Weights of a small GPT-style language model, trained from scratch on English Wikipedia.
Size: 16 layers, width 128, 4 heads of 32 (1 for keys and values), MLP 320 SwiGLU, vocabulary 1024, 2.89M parameters.
Architecture: RMSNorm before each block, rotary positions, no biases in attention or MLP, normalized queries and keys.
Training: a variant of SOAP for these matrices, 4145 steps.
Each number is 500 + 25 x the weight over its row's rms, rounded and kept within 0 to 999. Layers, rows and columns count from 0. Numbers have three digits each. The size before them is the row's rms in percent of the matrix's.

# down: layer 6 MLP down (transposed), 320x128, rms 0.368, rows 0-6, columns 0-127
# gate: layer 6 MLP gate, 320x128, rms 0.388, rows 1-7, columns 0-127
# up: layer 6 MLP up, 320x128, rms 0.391, rows 1-7, columns 0-127
down0 106:500499506516518503525463482504493491479472506503460514526495534453533454510503491511424499497514456513513508466486459483536522489518485505489507555463496498502526500444496538533519529463520505494518493500480484484503500538507518470513514503492536518449547549487467515537481519522487498501512497483520528501474564501514475520544515504496533519468497502465482498531471509481464516454533
gate1 094:521472503496496483498563484524485455480485454504498508495482503520499496441528493478505490517480511511512537481466493449540507509498510534474461474465510459507494492530507523524520493502514498487438482499473475486569502508461448544521498497472497516516475511559509478538534502541493513542510474513484552494507474508481549484524472513524495512507500513482512497479524491531499528461507
up1 091:486511486501541533479540526538536507481477501495509449520500459509534483550468513526524521524467514476495491502505458530507474545510471502476469480518483528476470492483527498466470518466509482457491527487524524498540499472472530523507482493534501530515478425497514490493541459520512551476488514509514482474503484499514548497528504438539480491478521498529479495501508474499528493494491
down1 101:525534527528481516532491495536485489507501468520525485508525502501506527487479509534506536508507501495524522491516562516488508492448486532572483520514488500518545485521518453497524501497488515531528495549488491518516450472577472502487513442498496499493503541476490508453489519505487473493518510516495526526509456509541488501511480491500450449532528505531518506522482465534484505497476
gate2 102:512505505518499515518516492474545511508501470501493537554479541459495458544492559505525505444557457511492502519480485448502445480488527530515467499473506511522507467483467508483504503486502508485510520507470522509514538527495501504467509478467476521476540515478526480522531554485486511525477498455523487490529489517526487518519424526522501509497501473503513517487507482520501523509539
up2 097:502481476510528532502511505453517486500460511519526531482460532481477525553493501477506506464533487515517539473479563501486515473474500492508436497501523529474449475494495492504500473505495564521463464481470509519474474480503459517474484482468496545466498539495508536523497473516526489452500501530457526486501465518516492525512534472496516513466485468489521534498483484499524516509472
down2 099:498498524498516489586527522533476475490490508489518480462500489506494514487500488470485444506497446495517450506492528473478486499471529521469505458506535466471444499548463508550518518528463517490512495530482513466490509494521505541489515502525525530502488485487521486463515526522522509472492512492500477516521538530473474525494488519479511511522451518524500507543530452502472462505471
gate3 107:518519468528502478544504473461469511484502502499482549503499496530489495511496478464519492495545492477507505525527495462479479478495423511490498538531491514517474516503478467502504511517498484506521497497476446488543501557513455481461534494520484494455544472513464483503512496486504507494483431495529449496465498506520493535501513466517465473508492503464511527485506524482490506441457
up3 099:503515522515486503467502510499501479526537528482486478524516456501499518494505457472513488487485511482539530459509485489449462492451490482512538470515501499487477492480478503487512492504521514546556529469485506458533503527479472479480471464459514512489465488561531524472474488482541507524517539502476461522504465484472506505460483552500495514445492508489507494540481476533462488525475
down3 104:488531541537543532540512525531481511484477464494481534528513461488527502511497470516487485533482515520528505525514517487528478533496485499512509534514496523545481494517476513497478469475503505488489525459518465465512504478457520500512488515483458511512530483547468460492482500473522471548500454566506514522459467494491530545488488514463530518509504426529512504476513494493507475484489
gate4 094:527499476516472479513518509495515480556551496478472472467531492475517471502423466506542518485468434493513514472496534488502495552546497512454476508542492539518515547537490503487511500484518533507460538468489428531524498476507490494498512472496464470498492502496510500519537504531505490495504509472503526492488486480502502488507484494499509560495512482481515497517523547491510522474502
up4 098:518531499504488516532530526542495487555535511526516493467517492489489541508485486487513494519522506515480508529565506515507538497490502451491489486471527546505530521481491483505451481473533494466434507487483500465514518501516497467523479515499479477509559525537529528497515499494515468514524524485531463536552494502478501470484506480509514480524487494506546501494480536482497567521456
down4 096:506502518512500494506518509500480516482524511530453530510466497486480475516500512500521524497476549505504492501508488538524510519530513495498494550474514494490497452468539533530505468507539449523527509495510495487459490510462480480520491491524531506501522548474476533520519529516449537520505464459483541565489501505509485497500447531458465475466498508470446454503505469508476504469472
gate5 104:519490524542504458522495541502491533478494502494508521451483513487474472467509476532528512532486465494470508535496497446492520475501526474538487511480521525517499459509455510517486543493494508505474514482520515513480487503541484456493491458460532518497493558480491525474520463556488484481512490522510538508525517492522505561497499499458539507530450525534493482515529504522493542513470
up5 101:467489509464506504499507494502490476462482513518479454495521517510497518470492490499495523524495521467469500459479469480531496486485522524460462530500481515484473483478502530533513483489521527532500486531530507448531534414521465490500503517512492497550486484502473535506484511530471501515516516503532489458464497498455472434468501505510485453498476515489483540495554502478502482526544
down5 099:496537511511478493523488504478479501487489499481489553523499483517505505468502470566495512522477494519543475559527518528512479477513471489466529514472525494529510460489536476492537458520488507498530499501498505539479506516486510443482501545510514510471541514501544513514512470477465512494509541532481506502496476529477522480492437478564527474465491489497476470528525520480539475478486
gate6 106:521453543482484549525502514541485491512498500510520490522533543496481521486493502482501544462465507508491527480473506526484482489507523524536524514485509491500482545514482496496532531478482485490521546487499491511547476508477464466555479507516509551516462525491491542496537500537523488533545511484478506524524497512500519453472535460529455514522489518500475484482510543520488473455542
up6 110:539527503496528470540525489476508484497518482501464545502466496457488524509507483523480462484497521496501544529498503489484571535478497445526490484529517478510487529502502495463495487490474466540463492503507481479465489472500486505497463462527493483519569547500494521500452510478492513478472554543500494502436513492509470498511518518486508550478488517500467494553501499483496503493492
down6 112:500516459480527534528503473511480515486462486471478514470493548466532514528482531539509460506481499473478472499536445514520513514511476524546506516485506498520504489510490528507494518516452504482519487501486498494490486502493515559455480522462456498539552511511544510539524479516482520522500490501531506498463538537504491513524469497523504465510454497502489474513435541479489493448497
gate7 111:511532528520482492486461451491506527439448509474513484489451518504524468480479501500508531449481446491528509533492499492543496479473518511499514492494497518481456500480475497485488506510496487478532505514514496467470442521484507490525534485485518518491544481478485489536495471464500533487493495467524538465497485502496563465446508480530483483491466526536520509522472546516498495511529
up7 102:508496470500531464510488492497483453532498451519518508486455497496513457514506525516472502456492489503522482502502462535508488511492471518525448507449485518486536488515516502519511511549540418510520525519465499489480465530523482474470482515524420509550491509499476491517500486506477479531492534541515518495487524502513466512492539519526510487499501490462487466499503480513554506495506